From a checkpoint of a small transformer trained on Wikipedia: 11 layers, vocabulary 7423.
Each number is 50 + 15 x the weight over its row's rms, rounded and kept within 0 to 99. Layers, rows and columns count from 0. The size before them is the row's rms in percent of the matrix's.

# v: layer 5 attention value, 384x384, rms 0.0583, rows 37-63, columns 288-383
# o: layer 5 attention output (transposed), 384x384, rms 0.0578, rows 37-63, columns 288-383
# q: layer 5 attention query, 384x384, rms 0.047, rows 64-72, columns 288-383
# k: layer 5 attention key, 384x384, rms 0.0475, rows 64-72, columns 288-383
v37 077:17 62 35 53 53 48 37 56 43 86 36 56 63 34 32 46 65 49 40 46 34 55 55 54 55 61 29 59 62 77 47 52 69 90 35 49 54 61 35 27 69 29 68 50 54 42 40 51 33 53 72 60 29 57 43 70 54 48 65 60 47 44 39 25 38 52 74 90 44 57 51 25 57 00 46 72 27 67 54 68 32 42 63 31 50 42 43 48 80 63 78 45 34 36 50 69
o37 070:47 34 64 33 32 48 57 66 39 60 63 45 53 38 63 51 43 45 48 50 44 56 29 47 68 53 62 35 48 41 45 59 45 48 36 52 35 47 62 57 46 45 30 52 56 34 42 28 58 53 47 78 24 51 37 76 44 59 43 61 36 39 74 59 58 41 45 49 55 64 58 75 54 44 50 33 89 52 45 29 53 55 49 34 67 78 37 64 35 34 59 56 66 62 67 29
v38 094:58 48 50 37 53 46 51 43 31 54 70 43 35 46 50 48 55 54 27 75 41 49 51 64 57 49 49 64 59 32 44 55 61 63 83 57 59 51 49 57 55 22 48 48 29 51 63 19 48 66 48 82 65 41 58 55 55 52 56 45 67 49 66 45 54 55 64 22 23 60 50 44 76 59 72 33 66 65 47 67 68 44 54 48 62 11 60 61 44 23 48 51 55 66 44 63
o38 100:44 38 59 49 75 55 72 43 62 36 14 66 71 53 24 29 50 62 42 25 37 23 53 56 43 41 38 12 32 50 65 72 44 65 57 20 31 37 54 49 62 66 40 65 62 49 54 63 67 49 49 27 41 42 44 38 25 39 54 62 77 75 44 49 17 68 48 54 63 60 28 55 38 55 32 43 34 51 67 55 56 49 55 49 56 79 53 51 73 57 45 50 58 51 69 26
v39 101:66 41 11 65 72 47 38 32 42 31 68 70 54 50 55 38 53 43 42 59 38 54 39 45 41 43 52 73 43 65 42 34 55 59 58 41 57 61 63 46 48 34 56 46 38 69 51 65 54 23 29 34 34 38 53 61 42 33 03 42 50 38 38 48 43 53 19 56 66 66 60 71 65 47 50 26 68 81 29 43 91 32 47 41 36 25 58 51 75 74 61 39 49 72 64 47
o39 101:52 23 73 63 51 62 48 56 39 80 38 34 73 45 34 90 44 32 55 68 52 46 57 67 60 32 61 78 11 57 71 66 46 36 69 65 54 08 59 34 66 72 67 53 55 36 49 58 45 50 58 53 65 61 46 51 31 66 65 64 61 43 39 36 58 28 60 40 10 73 47 35 30 54 58 44 54 30 71 47 46 41 35 37 70 47 33 32 32 24 62 71 57 28 48 36
v40 098:42 63 64 72 70 21 51 70 48 24 65 38 23 63 61 72 28 61 46 29 28 14 47 47 58 22 73 44 32 53 24 62 24 50 52 36 43 52 60 63 47 53 32 45 51 63 52 35 42 64 25 48 44 55 30 44 58 60 76 54 43 08 73 31 52 43 41 64 47 53 89 58 20 61 65 64 47 62 76 50 50 43 30 41 70 37 40 55 38 57 48 52 50 34 26 27
o40 101:13 62 49 55 78 54 46 43 53 47 49 33 52 30 32 33 52 69 67 75 63 47 59 31 46 49 20 40 46 54 74 32 51 51 30 63 77 53 46 48 39 35 38 49 38 72 49 49 43 39 64 36 74 29 55 54 65 49 47 59 56 47 34 84 38 33 40 07 44 63 56 49 58 32 35 43 50 38 28 77 35 75 90 49 36 28 47 61 50 41 30 59 48 52 63 58
v41 106:41 52 64 37 60 31 12 60 45 86 59 41 28 71 41 59 67 33 70 63 64 53 55 27 65 68 88 16 51 57 66 43 48 51 48 07 69 67 45 37 53 64 40 49 37 63 26 53 33 47 64 35 56 52 41 80 49 51 53 52 45 29 57 60 47 23 29 45 30 70 70 62 10 49 67 51 35 63 54 46 52 51 40 48 33 52 51 21 73 51 42 44 44 31 52 39
o41 109:43 52 55 33 39 64 77 39 55 40 68 42 89 42 66 52 48 73 34 46 66 53 46 42 59 43 59 74 51 62 14 55 40 48 44 54 31 80 50 57 42 40 57 68 74 50 49 53 41 60 39 69 35 46 56 35 75 61 51 38 48 53 53 36 51 39 41 46 57 49 41 56 71 56 30 67 58 42 48 56 47 62 43 67 56 52 63 43 47 54 65 43 50 51 81 36
v42 097:38 69 53 47 45 71 37 24 53 65 68 55 58 65 73 57 55 63 61 42 35 58 33 39 69 50 59 44 27 58 44 60 79 63 92 47 48 73 93 52 61 85 45 42 24 43 17 47 44 54 40 45 27 54 70 64 46 71 70 51 53 64 45 46 48 28 27 60 41 49 46 36 60 41 60 43 64 77 35 75 62 15 48 82 59 55 45 52 40 70 47 40 48 68 64 47
o42 098:70 46 69 49 54 57 70 56 31 41 43 36 52 09 27 40 35 50 51 79 47 38 40 73 41 45 51 32 43 64 45 34 55 71 32 57 28 29 35 56 49 39 63 57 55 76 52 55 76 35 38 49 47 60 33 50 32 62 25 57 57 20 62 34 59 75 43 40 40 66 35 50 61 48 51 54 68 40 69 56 33 66 42 41 52 67 59 14 65 37 43 63 51 53 71 49
v43 104:69 55 39 61 63 40 59 52 38 70 31 87 65 44 53 50 49 66 61 41 25 45 30 76 48 09 47 44 47 27 50 39 46 19 62 73 57 66 62 48 45 56 29 52 57 08 75 59 50 46 52 65 60 48 64 37 55 42 38 47 64 55 44 57 42 72 72 43 58 49 74 41 21 23 50 52 42 49 60 42 68 50 58 45 55 40 40 53 39 46 39 55 65 20 41 56
o43 100:42 46 60 15 35 46 43 50 59 51 55 51 41 53 44 53 34 45 33 55 63 46 44 28 47 51 53 56 64 55 50 48 67 41 18 53 47 57 43 53 66 44 41 13 59 75 58 38 57 38 39 54 57 42 52 59 09 26 68 85 86 59 49 46 70 40 50 41 25 61 14 39 81 21 69 49 51 56 62 50 36 42 51 40 42 60 41 77 38 43 52 41 25 70 55 44
v44 082:49 53 55 67 30 68 35 84 60 72 75 52 69 51 31 59 60 30 55 54 29 59 43 67 72 44 68 57 49 56 30 69 45 79 50 58 54 07 68 39 59 48 57 57 49 39 52 72 67 23 38 56 31 49 52 59 53 40 28 48 61 58 64 24 35 77 36 40 33 43 80 54 45 49 63 55 18 88 41 60 62 60 72 80 53 81 59 49 52 39 64 39 45 48 35 62
o44 077:22 28 37 58 96 28 56 18 42 56 46 37 31 45 44 39 34 36 66 50 63 52 64 46 35 45 59 57 46 96 46 46 71 64 63 52 60 56 43 58 60 43 33 42 48 47 59 39 52 69 41 52 77 26 71 45 19 43 57 34 76 35 56 68 39 14 70 42 32 63 62 67 43 21 34 25 82 19 19 84 53 47 41 42 72 42 70 57 51 51 45 56 65 32 47 62
v45 098:54 49 36 58 50 59 46 34 47 39 65 60 87 32 44 65 66 55 11 57 57 51 41 65 38 36 65 50 56 19 04 59 37 36 40 41 35 47 46 31 24 17 70 61 27 70 48 63 50 49 29 41 46 53 27 67 48 40 39 52 49 32 70 43 63 34 34 51 38 48 53 84 48 45 60 34 62 25 41 50 68 61 86 77 66 37 43 53 72 70 29 69 43 54 29 51
o45 101:58 26 40 52 42 25 25 56 68 63 44 37 39 61 43 53 54 47 80 43 54 37 31 59 49 39 39 45 32 77 77 27 66 34 71 60 56 27 52 59 54 77 59 54 54 45 57 55 63 52 35 44 44 46 55 41 57 49 52 49 59 43 59 55 17 10 62 37 28 62 64 31 39 49 51 64 28 63 86 50 48 28 48 19 32 46 54 50 38 49 53 35 73 42 64 45
v46 091:56 37 60 62 51 72 33 42 61 29 57 48 57 62 38 88 66 69 40 67 54 34 59 39 60 55 61 53 57 27 53 61 56 48 60 59 46 47 24 73 42 58 36 52 45 66 30 28 50 56 48 52 57 42 50 37 45 55 29 47 43 24 62 75 63 50 33 67 28 44 20 41 64 56 35 28 72 48 29 52 59 55 64 45 59 69 29 63 53 45 38 22 56 65 51 38
o46 082:47 54 49 44 53 17 57 30 51 31 28 71 56 38 43 37 38 56 61 71 76 43 70 52 34 52 43 69 53 58 52 28 75 37 63 66 28 43 48 40 39 59 55 44 58 53 25 44 49 58 47 49 65 62 65 49 51 46 58 31 55 54 44 35 41 29 43 53 65 39 34 29 63 58 53 38 42 52 68 52 47 58 42 37 64 41 71 39 45 65 56 62 40 30 56 61
v47 096:50 45 53 63 58 37 34 51 62 54 58 48 55 58 23 85 57 87 11 35 63 13 72 39 35 29 19 61 61 36 17 34 47 37 23 48 42 31 44 33 43 52 33 45 55 67 52 62 52 39 51 48 56 37 47 32 56 40 45 42 35 06 42 55 61 27 56 44 59 42 34 68 56 22 47 84 50 44 56 60 55 46 44 59 37 37 46 45 76 46 66 62 62 48 12 66
o47 093:35 41 40 43 47 45 19 61 38 50 37 30 37 70 54 44 43 59 78 65 51 80 41 43 51 53 40 61 25 41 54 71 36 38 56 95 80 46 43 67 39 52 62 47 60 46 50 35 45 37 44 63 49 32 40 71 60 72 54 50 29 55 40 39 57 57 46 45 57 58 98 50 55 61 59 51 42 45 33 60 56 40 58 31 20 69 73 59 42 44 32 34 86 43 48 25
v48 103:63 54 59 50 56 27 33 40 48 62 61 68 48 73 36 77 38 64 19 57 38 56 50 44 54 62 32 44 23 47 17 61 44 46 25 48 30 40 53 28 17 38 69 49 64 72 60 50 67 70 32 57 54 10 66 45 46 79 12 41 39 55 63 35 45 74 49 35 61 63 36 50 89 61 54 59 46 42 53 45 59 84 46 62 40 54 33 75 59 62 60 49 44 40 43 53
o48 106:44 46 35 77 64 70 32 64 51 23 50 18 55 43 76 44 45 28 66 62 30 43 53 77 51 32 55 69 60 45 46 48 21 54 76 55 57 37 69 48 51 50 46 67 29 20 61 43 43 59 50 32 51 60 64 46 54 42 61 63 51 36 56 66 68 41 32 57 70 29 63 46 36 37 43 46 62 50 35 66 50 43 73 12 65 33 77 40 31 45 55 41 65 54 30 57
v49 103:47 14 38 33 44 62 31 51 49 84 85 80 61 43 53 29 42 35 19 49 38 48 76 34 33 58 55 44 31 54 59 55 67 74 40 26 52 79 36 51 43 84 38 54 42 69 15 53 52 48 60 34 42 13 67 18 50 51 28 46 34 39 42 35 64 52 44 57 64 67 43 89 52 66 51 51 81 16 41 55 48 77 57 43 41 47 28 43 52 65 59 70 53 65 61 60
o49 107:75 46 46 86 39 58 56 53 55 44 34 30 49 58 36 64 60 35 64 44 32 69 41 50 65 47 77 65 68 59 36 44 06 48 59 57 59 39 71 60 56 29 65 83 40 65 64 64 45 52 49 53 48 67 45 61 81 48 36 68 70 31 44 57 46 47 14 52 37 25 39 44 39 65 31 62 52 84 78 58 55 16 47 61 36 35 67 43 29 26 61 20 58 61 47 43
v50 103:42 33 12 41 31 64 55 40 39 60 39 69 43 58 60 48 86 50 51 48 54 48 62 62 40 48 52 72 42 61 31 77 41 63 27 47 30 44 43 49 68 29 52 54 63 18 38 52 57 39 32 75 74 48 48 58 52 57 41 66 66 23 57 55 40 64 58 58 34 44 86 45 44 40 30 46 65 52 44 49 57 38 68 64 73 40 83 33 74 57 53 54 59 25 66 37
o50 102:40 65 54 64 36 34 22 81 64 42 33 46 57 64 47 36 39 40 39 66 40 67 35 21 88 53 58 61 44 54 65 26 81 31 60 49 79 70 55 53 55 78 38 29 34 70 58 48 55 58 43 59 23 53 82 48 40 24 78 47 58 36 58 20 69 30 34 56 46 43 30 62 55 31 80 64 41 50 70 28 51 41 27 40 52 47 37 68 50 38 48 34 33 46 52 48
v51 097:21 65 31 41 49 38 62 44 61 61 63 66 60 55 33 44 40 16 60 25 16 51 55 53 47 51 23 29 45 60 44 73 60 55 49 76 34 45 41 47 47 65 27 54 66 76 54 78 51 26 50 57 36 28 47 60 55 62 59 59 46 11 37 33 39 35 23 63 54 52 63 54 38 34 42 32 26 49 50 41 36 61 52 59 55 82 69 40 69 44 49 54 46 36 34 32
o51 096:69 39 93 39 68 54 47 73 40 39 62 35 49 22 56 44 57 63 46 75 81 57 31 30 45 50 46 52 65 51 51 68 33 35 38 36 54 70 60 48 53 57 37 45 42 36 70 16 31 38 44 63 52 38 32 50 28 47 63 79 47 58 66 61 21 55 41 33 40 74 48 48 70 80 41 64 70 33 35 64 36 42 59 23 29 31 40 54 45 50 56 52 26 64 36 62
v52 091:58 48 56 54 67 60 42 76 66 43 50 84 78 52 34 78 42 66 58 64 74 24 55 76 47 36 38 78 49 37 54 37 49 22 17 43 66 64 70 70 29 77 50 37 45 56 53 55 68 46 73 36 66 41 48 09 58 39 21 53 47 16 56 78 40 58 52 67 49 58 41 76 28 73 52 30 73 56 42 59 71 26 52 62 75 47 37 70 81 69 62 48 85 41 34 23
o52 096:31 55 49 59 52 46 31 49 55 55 50 30 67 57 72 70 38 53 53 50 66 60 64 48 53 25 39 79 41 41 38 40 43 54 72 77 44 39 33 43 54 40 55 39 49 55 53 54 42 60 47 55 74 63 68 52 29 32 45 78 73 45 50 22 81 53 40 27 76 43 59 29 72 42 66 35 20 77 73 45 53 69 29 41 53 30 39 31 48 88 67 44 31 61 76 51
v53 094:60 57 72 42 51 47 48 46 60 59 48 54 53 29 63 77 33 70 65 33 53 31 66 57 61 39 54 81 67 32 64 49 43 79 70 67 44 30 87 79 70 73 39 46 48 54 48 38 68 68 53 44 53 49 57 38 45 50 47 56 53 40 48 59 49 27 42 66 46 42 62 19 34 55 56 79 59 47 35 53 38 76 50 67 44 48 42 40 69 43 59 53 46 62 65 47
o53 098:33 64 34 70 38 64 66 75 26 50 58 72 46 45 47 62 29 80 53 76 65 62 47 50 52 57 81 16 83 30 42 49 65 33 41 42 49 63 33 49 42 59 55 53 34 46 48 51 63 47 77 55 37 53 49 70 24 48 49 61 50 60 44 33 45 67 43 32 54 50 43 78 71 36 33 55 44 63 27 47 52 39 53 43 67 53 50 34 71 63 41 58 58 63 45 38
v54 100:47 64 93 59 60 46 52 40 47 60 61 29 44 48 33 55 39 49 39 49 83 42 38 74 44 24 37 35 63 44 67 66 69 59 84 46 39 49 85 28 42 63 56 53 51 66 83 78 50 33 39 59 57 35 69 54 57 27 40 55 51 90 64 43 39 29 46 27 55 49 59 71 59 32 58 31 32 59 50 65 68 72 55 49 38 20 38 63 44 44 41 38 39 74 47 65
o54 100:64 45 38 39 70 40 67 55 68 46 63 53 27 55 38 47 57 63 84 52 31 59 67 65 45 43 70 46 37 67 48 50 33 58 40 49 39 47 36 43 60 63 63 51 46 22 50 54 62 52 49 43 46 58 38 40 05 48 58 51 67 60 40 39 55 48 62 48 51 75 48 39 62 40 41 64 52 34 30 44 49 25 32 55 58 78 58 40 46 46 22 69 47 36 55 52
v55 075:69 68 92 54 29 51 54 66 43 57 63 45 61 49 37 50 67 77 42 47 63 59 34 72 54 47 52 34 69 47 09 41 37 38 57 67 56 43 51 47 66 57 19 47 54 41 56 46 24 65 50 75 28 43 34 58 46 51 59 38 55 65 63 56 27 82 54 46 31 25 43 31 48 48 53 47 46 24 49 67 49 46 44 60 54 40 37 94 44 31 65 52 68 46 37 43
o55 068:56 64 45 17 49 15 21 63 66 64 59 61 32 56 44 62 46 67 71 22 56 42 56 46 52 38 21 55 47 52 45 49 46 36 38 58 59 62 41 84 21 24 58 32 74 30 44 24 58 23 51 72 52 30 36 59 36 39 44 51 65 62 62 40 39 45 58 35 51 31 42 76 47 16 55 33 69 49 36 47 49 45 63 41 50 51 55 40 60 56 53 42 31 67 55 66
v56 100:42 45 42 45 53 86 64 50 50 63 27 56 58 56 55 42 47 55 33 40 43 41 34 71 55 63 35 78 57 41 50 33 60 83 49 39 63 36 50 77 73 66 58 49 62 50 47 56 68 20 42 65 69 28 34 52 44 58 58 46 50 66 64 29 39 77 34 46 66 34 71 36 46 00 58 79 36 17 58 56 45 68 51 39 46 43 62 40 39 46 51 49 52 49 31 57
o56 102:78 74 40 00 48 46 34 37 38 46 73 60 08 30 55 60 18 29 41 51 41 53 34 50 28 69 70 60 53 63 62 56 61 37 52 30 36 70 42 12 56 38 62 43 45 62 54 75 32 41 67 48 48 55 29 70 20 67 56 56 30 54 32 61 30 44 66 51 22 55 48 30 47 89 64 32 57 48 31 44 82 11 60 59 46 55 32 66 34 22 66 48 40 37 36 75
v57 096:53 37 35 32 59 56 46 37 46 72 65 70 42 47 46 31 07 46 58 52 44 70 28 28 42 46 25 38 47 39 63 58 78 43 66 55 65 58 64 68 52 79 62 63 29 59 50 58 37 42 58 26 27 61 47 57 55 56 86 54 45 75 37 51 68 43 39 51 62 35 63 36 66 67 32 58 52 53 48 76 57 66 45 34 32 46 42 34 66 29 39 59 57 71 74 26
o57 096:39 56 57 46 37 55 65 49 64 59 76 33 38 35 39 46 43 37 62 25 47 44 44 73 60 66 74 25 43 50 50 49 45 35 28 42 42 65 44 46 62 42 62 31 55 55 56 29 85 45 62 78 60 33 19 28 51 26 30 56 39 50 55 62 55 61 42 21 66 53 31 48 54 53 41 59 31 28 44 27 72 43 49 53 58 48 42 36 32 43 54 33 53 47 69 48
v58 097:32 24 56 40 52 71 60 48 33 24 30 46 40 29 26 84 38 59 59 82 65 30 52 48 40 67 46 36 50 35 43 36 46 60 46 49 69 47 38 34 67 60 76 41 39 58 55 56 43 57 71 18 23 54 33 46 40 53 52 54 53 62 44 70 44 51 44 32 60 53 77 76 29 13 68 36 58 41 51 62 54 49 67 51 54 88 82 41 32 46 51 34 49 69 55 43
o58 099:73 66 31 36 44 37 50 50 52 63 53 61 38 60 72 52 63 44 46 24 48 43 38 78 60 55 57 81 42 38 55 43 30 53 67 79 36 52 38 72 26 70 72 46 52 37 46 42 56 29 39 70 92 58 50 34 48 67 49 26 34 54 46 25 76 09 76 78 57 42 47 44 23 76 37 77 36 45 22 17 59 51 45 55 69 33 33 65 56 64 47 49 63 18 64 66
v59 099:76 58 45 58 43 72 54 23 70 41 55 55 43 47 60 53 40 78 65 42 56 42 49 33 40 46 42 29 48 77 50 65 38 56 20 50 42 51 71 52 36 35 70 38 70 70 37 51 26 86 65 51 81 54 49 56 57 55 60 59 38 28 37 56 64 38 63 49 56 50 64 29 67 52 48 59 64 52 70 54 67 42 20 18 59 35 27 81 49 56 50 32 74 48 40 20
o59 099:24 36 46 65 54 57 54 82 32 53 81 45 64 45 45 41 83 40 35 11 27 68 75 54 66 60 49 55 27 19 53 23 20 57 27 59 65 62 45 48 45 36 57 73 41 61 58 75 74 36 30 43 23 62 62 57 91 56 39 49 31 50 61 43 59 60 35 52 34 60 62 69 76 56 41 19 63 37 59 25 52 69 57 52 32 57 44 27 60 45 42 69 50 69 46 65
v60 095:52 38 56 32 64 45 42 55 47 73 61 59 58 68 74 44 39 63 45 34 50 66 47 90 64 43 59 54 51 55 71 38 39 41 76 39 65 63 75 65 52 58 25 59 36 00 53 26 24 42 64 88 61 47 91 19 51 39 46 48 64 29 47 44 53 50 53 47 50 57 57 16 53 63 51 20 86 42 38 40 47 24 54 40 55 28 61 56 51 42 42 37 57 47 66 31
o60 094:49 39 48 72 53 44 60 67 52 65 36 56 73 38 30 69 28 39 45 34 20 48 52 37 54 57 67 62 48 29 44 35 55 68 30 54 37 37 56 45 55 35 43 58 49 73 61 59 45 43 30 60 52 67 64 67 00 18 37 85 84 40 50 36 57 71 69 59 43 48 25 57 73 40 55 57 56 59 61 64 58 54 40 48 55 47 28 57 68 60 47 60 22 50 55 27
v61 071:76 70 50 45 24 68 62 29 58 37 57 16 33 39 62 37 40 51 59 64 36 37 68 29 32 51 75 43 60 61 67 40 65 46 38 65 29 57 61 60 49 48 57 48 58 43 47 76 50 62 50 26 62 16 75 42 66 14 59 48 47 58 52 60 70 48 63 57 41 29 30 59 36 62 46 56 70 83 52 49 52 47 44 41 27 21 30 40 58 31 52 85 43 61 79 59
o61 062:50 51 65 96 61 68 56 44 34 20 47 66 51 54 43 36 55 62 41 71 57 75 60 55 74 46 57 72 48 58 32 50 68 29 46 46 48 56 44 50 66 73 47 59 21 73 58 63 41 66 44 14 45 41 58 33 47 66 54 45 31 32 34 46 70 64 48 76 56 76 47 35 55 28 46 72 43 73 36 30 28 60 40 41 89 60 71 51 56 58 30 53 57 60 34 50
v62 092:80 30 56 43 43 51 50 29 46 71 35 60 64 45 35 53 43 38 41 71 41 47 50 50 41 51 70 40 71 16 91 45 61 61 54 48 54 82 48 72 60 77 73 54 42 48 51 22 58 39 66 59 79 48 41 25 55 38 57 43 53 61 48 56 63 54 64 33 54 61 62 52 39 40 58 48 71 26 49 42 47 60 58 10 50 63 43 66 52 45 29 56 58 47 50 81
o62 095:41 47 30 45 40 65 90 22 39 39 81 52 55 20 74 78 17 47 46 44 68 41 32 68 25 60 46 43 66 48 28 49 62 39 44 47 64 20 43 56 36 52 81 52 57 70 65 72 46 42 52 40 54 86 48 48 16 41 55 58 48 49 57 73 59 29 45 62 70 46 34 26 61 67 32 46 50 86 44 31 71 30 47 71 49 45 43 38 37 43 47 58 44 42 54 60
v63 092:20 61 51 39 27 50 53 53 43 71 47 64 42 77 66 25 59 52 45 23 37 42 55 46 50 44 34 46 51 62 39 51 74 61 50 22 37 41 31 51 70 63 43 56 71 42 75 31 47 44 48 80 26 50 47 62 44 32 40 61 58 40 47 44 52 82 19 51 68 47 90 44 67 31 43 50 45 33 34 61 71 52 41 41 67 74 60 49 53 65 56 26 54 50 60 57
o63 087:59 83 44 30 63 74 35 66 38 66 59 68 47 45 55 86 32 69 28 50 49 57 40 62 45 63 84 41 68 42 59 42 29 56 54 53 62 54 61 25 36 68 59 43 35 74 49 33 73 19 49 70 55 60 54 83 06 55 63 54 44 48 45 57 46 43 77 35 43 40 22 51 43 53 71 61 76 62 39 53 46 44 54 51 27 27 38 54 43 20 76 57 61 47 18 45
q64 093:39 33 65 51 58 50 53 34 48 60 68 66 61 52 47 81 44 44 42 29 56 39 44 43 72 40 62 53 25 32 32 55 21 37 37 45 49 58 80 62 32 58 62 55 60 34 62 56 57 52 62 53 51 47 27 71 45 38 41 40 47 57 67 50 28 48 58 65 59 40 41 78 75 31 42 27 58 66 57 56 39 70 47 53 56 36 37 43 39 68 73 14 25 43 44 28
k64 097:77 54 49 69 49 31 57 56 44 55 67 82 59 48 34 24 60 31 23 65 36 37 65 57 49 54 46 63 42 32 67 30 59 56 39 70 60 49 48 31 79 32 56 48 68 46 56 81 40 59 59 52 41 36 50 61 41 56 54 63 60 53 40 60 59 64 55 64 52 63 52 24 31 34 48 41 56 69 51 43 36 37 65 53 51 42 60 48 58 69 76 55 54 50 28 52
q65 088:66 59 49 76 63 33 58 27 43 26 50 79 40 49 30 53 20 64 36 60 44 62 87 53 44 40 53 71 43 33 36 43 80 56 52 45 48 62 30 32 53 57 65 75 49 69 46 65 56 52 57 74 33 63 74 39 58 35 50 57 61 64 25 53 49 48 48 57 54 33 60 31 40 53 47 67 46 51 45 38 41 50 48 53 50 31 79 44 43 57 59 72 71 36 57 53
k65 093:57 64 58 41 43 55 58 61 47 48 62 48 99 47 72 37 45 49 57 68 28 56 25 55 22 42 63 46 40 53 74 45 31 80 45 06 44 49 37 61 39 52 43 28 55 21 65 23 39 61 52 23 80 50 30 62 44 49 38 25 59 52 67 43 44 76 68 47 64 46 24 56 30 32 48 48 76 37 67 46 54 35 46 69 39 64 47 32 36 63 37 55 53 55 49 74
q66 101:44 47 64 49 68 27 45 77 35 51 62 51 38 59 41 47 64 40 69 29 14 49 51 43 46 35 58 58 32 45 48 29 16 47 33 44 32 42 61 36 33 41 45 66 37 60 75 33 50 45 46 78 57 32 58 47 42 39 46 56 70 42 43 36 10 52 50 73 17 48 50 71 61 67 42 36 37 50 55 44 51 39 50 91 31 71 46 35 42 74 64 40 51 51 47 43
k66 095:32 49 47 32 36 31 32 69 50 72 52 38 50 57 57 62 57 41 60 51 44 37 14 73 63 41 44 29 35 80 35 67 37 66 56 52 52 56 75 59 27 40 44 14 68 71 60 62 57 23 48 59 51 66 42 42 24 53 54 73 61 36 66 39 38 34 47 57 50 24 38 51 59 24 76 49 59 42 84 78 79 72 48 51 48 42 55 66 71 43 52 55 44 42 44 55
q67 094:41 39 52 38 34 57 48 77 36 65 50 39 47 60 64 54 42 43 57 71 61 64 36 73 61 60 37 38 43 54 47 76 37 53 20 40 39 32 57 40 22 43 34 52 53 47 56 36 22 35 49 64 61 62 48 70 45 74 35 50 58 49 32 60 37 36 46 53 42 50 28 25 57 63 64 42 85 56 41 69 63 79 61 60 33 31 42 46 41 46 26 45 29 71 22 51
k67 101:20 55 43 46 54 48 09 50 62 60 49 33 47 70 26 43 42 32 53 38 55 41 35 62 65 37 58 14 53 70 14 77 43 51 64 75 54 32 69 42 63 31 43 55 62 45 65 48 47 27 29 42 44 59 73 58 41 59 58 50 32 31 28 34 39 53 67 34 81 31 44 79 51 46 53 49 54 51 40 41 51 52 40 51 24 66 40 50 50 36 50 41 58 39 69 54
q68 088:54 54 93 68 72 52 53 37 59 33 62 70 43 32 32 60 38 61 40 56 43 62 77 78 41 42 78 78 34 35 31 47 93 61 77 54 55 40 42 59 67 67 60 63 46 61 36 63 62 63 42 41 53 49 59 48 55 47 38 53 37 53 40 51 44 65 57 58 68 52 50 44 42 56 62 74 42 65 74 63 40 34 52 50 65 29 97 49 31 47 31 79 19 43 82 50
k68 097:57 71 48 35 54 29 52 30 32 50 43 69 28 68 62 58 60 64 47 31 43 57 73 64 36 37 51 36 28 51 46 52 29 83 64 02 72 62 28 10 47 52 65 65 55 49 61 30 50 51 25 61 50 40 49 59 67 23 28 31 29 64 37 52 67 53 38 25 57 49 31 57 30 55 50 50 53 46 39 40 46 99 40 50 29 49 27 42 56 74 44 57 51 73 40 60
q69 090:64 51 77 68 59 82 59 55 15 41 48 64 51 14 25 47 51 38 42 58 27 40 60 76 44 70 49 86 48 59 58 54 50 72 57 43 46 62 33 61 64 22 39 60 45 36 63 80 55 17 52 37 42 52 68 43 56 42 45 43 68 49 44 78 38 55 47 63 64 54 87 38 30 45 60 62 52 50 33 56 57 34 64 44 57 47 60 57 32 59 36 31 29 67 48 59
k69 085:75 38 61 65 71 66 63 36 61 41 48 37 48 56 61 71 60 62 48 60 67 53 55 64 27 55 74 47 69 03 39 74 45 48 46 34 43 55 31 33 34 89 39 61 47 52 50 55 52 62 60 44 67 56 49 40 70 42 63 46 42 61 35 46 87 49 11 49 27 39 36 41 49 73 40 42 50 32 61 44 36 66 43 34 65 46 29 38 28 51 42 41 48 53 75 57
q70 094:28 53 62 56 61 39 33 67 78 62 63 41 44 57 54 61 61 31 59 52 43 39 37 40 58 39 57 43 53 18 33 63 41 36 53 50 68 67 70 75 49 65 37 54 44 35 51 56 39 47 42 44 85 40 41 82 34 58 91 52 47 45 54 47 20 49 48 79 66 33 16 40 41 55 42 27 40 31 67 61 53 39 54 38 36 51 29 57 42 60 61 61 58 61 20 47
k70 093:66 33 21 49 40 28 37 53 51 72 50 49 47 56 27 55 43 54 36 42 37 63 39 40 83 41 41 28 49 52 47 74 25 63 50 43 54 55 72 43 38 45 46 41 87 61 67 53 70 35 30 94 44 50 52 74 38 42 56 68 73 56 62 46 20 47 33 50 47 26 54 71 61 45 49 39 57 79 49 58 75 45 45 44 27 52 41 52 77 45 78 41 27 28 39 34
q71 107:38 15 43 70 30 47 52 46 45 37 76 72 52 31 54 77 63 80 61 47 30 52 51 64 40 43 51 49 58 39 43 40 47 55 58 29 43 41 51 79 83 38 28 44 51 43 74 45 19 72 69 35 49 88 49 54 47 62 42 57 45 58 80 69 66 46 71 35 43 40 83 47 54 46 59 34 59 55 38 56 56 64 65 51 42 51 39 54 68 84 59 42 32 69 59 23
k71 110:72 47 42 53 71 60 38 60 49 45 69 50 43 07 22 76 47 54 46 55 68 58 29 53 43 63 56 39 68 46 38 17 52 59 27 57 57 55 58 52 61 42 55 37 52 54 32 67 48 49 55 57 68 52 46 71 46 61 44 44 71 67 38 38 54 30 62 47 37 75 16 28 38 59 61 72 52 38 77 49 58 60 67 62 69 47 37 41 51 40 51 23 36 80 43 59
q72 097:42 86 65 50 71 55 59 55 54 57 51 56 37 48 22 32 29 42 56 57 38 50 55 60 43 36 49 49 31 39 60 29 73 53 64 72 20 54 65 61 52 81 58 66 48 45 52 56 81 63 35 45 53 48 36 12 58 53 27 46 48 29 63 47 42 57 26 33 63 47 53 29 48 57 32 42 47 45 47 48 45 38 31 54 30 52 41 54 49 57 43 93 37 27 47 67
k72 116:59 40 39 48 60 51 41 36 29 44 28 54 69 38 75 46 37 20 45 50 68 70 83 57 32 40 16 39 50 23 30 45 48 52 32 38 47 36 28 50 74 75 40 62 51 59 40 60 67 66 43 18 55 40 24 60 48 67 53 41 33 42 65 54 62 85 20 35 77 53 52 64 65 56 68 57 67 48 39 40 53 65 48 53 45 35 29 68 46 83 40 65 42 71 56 27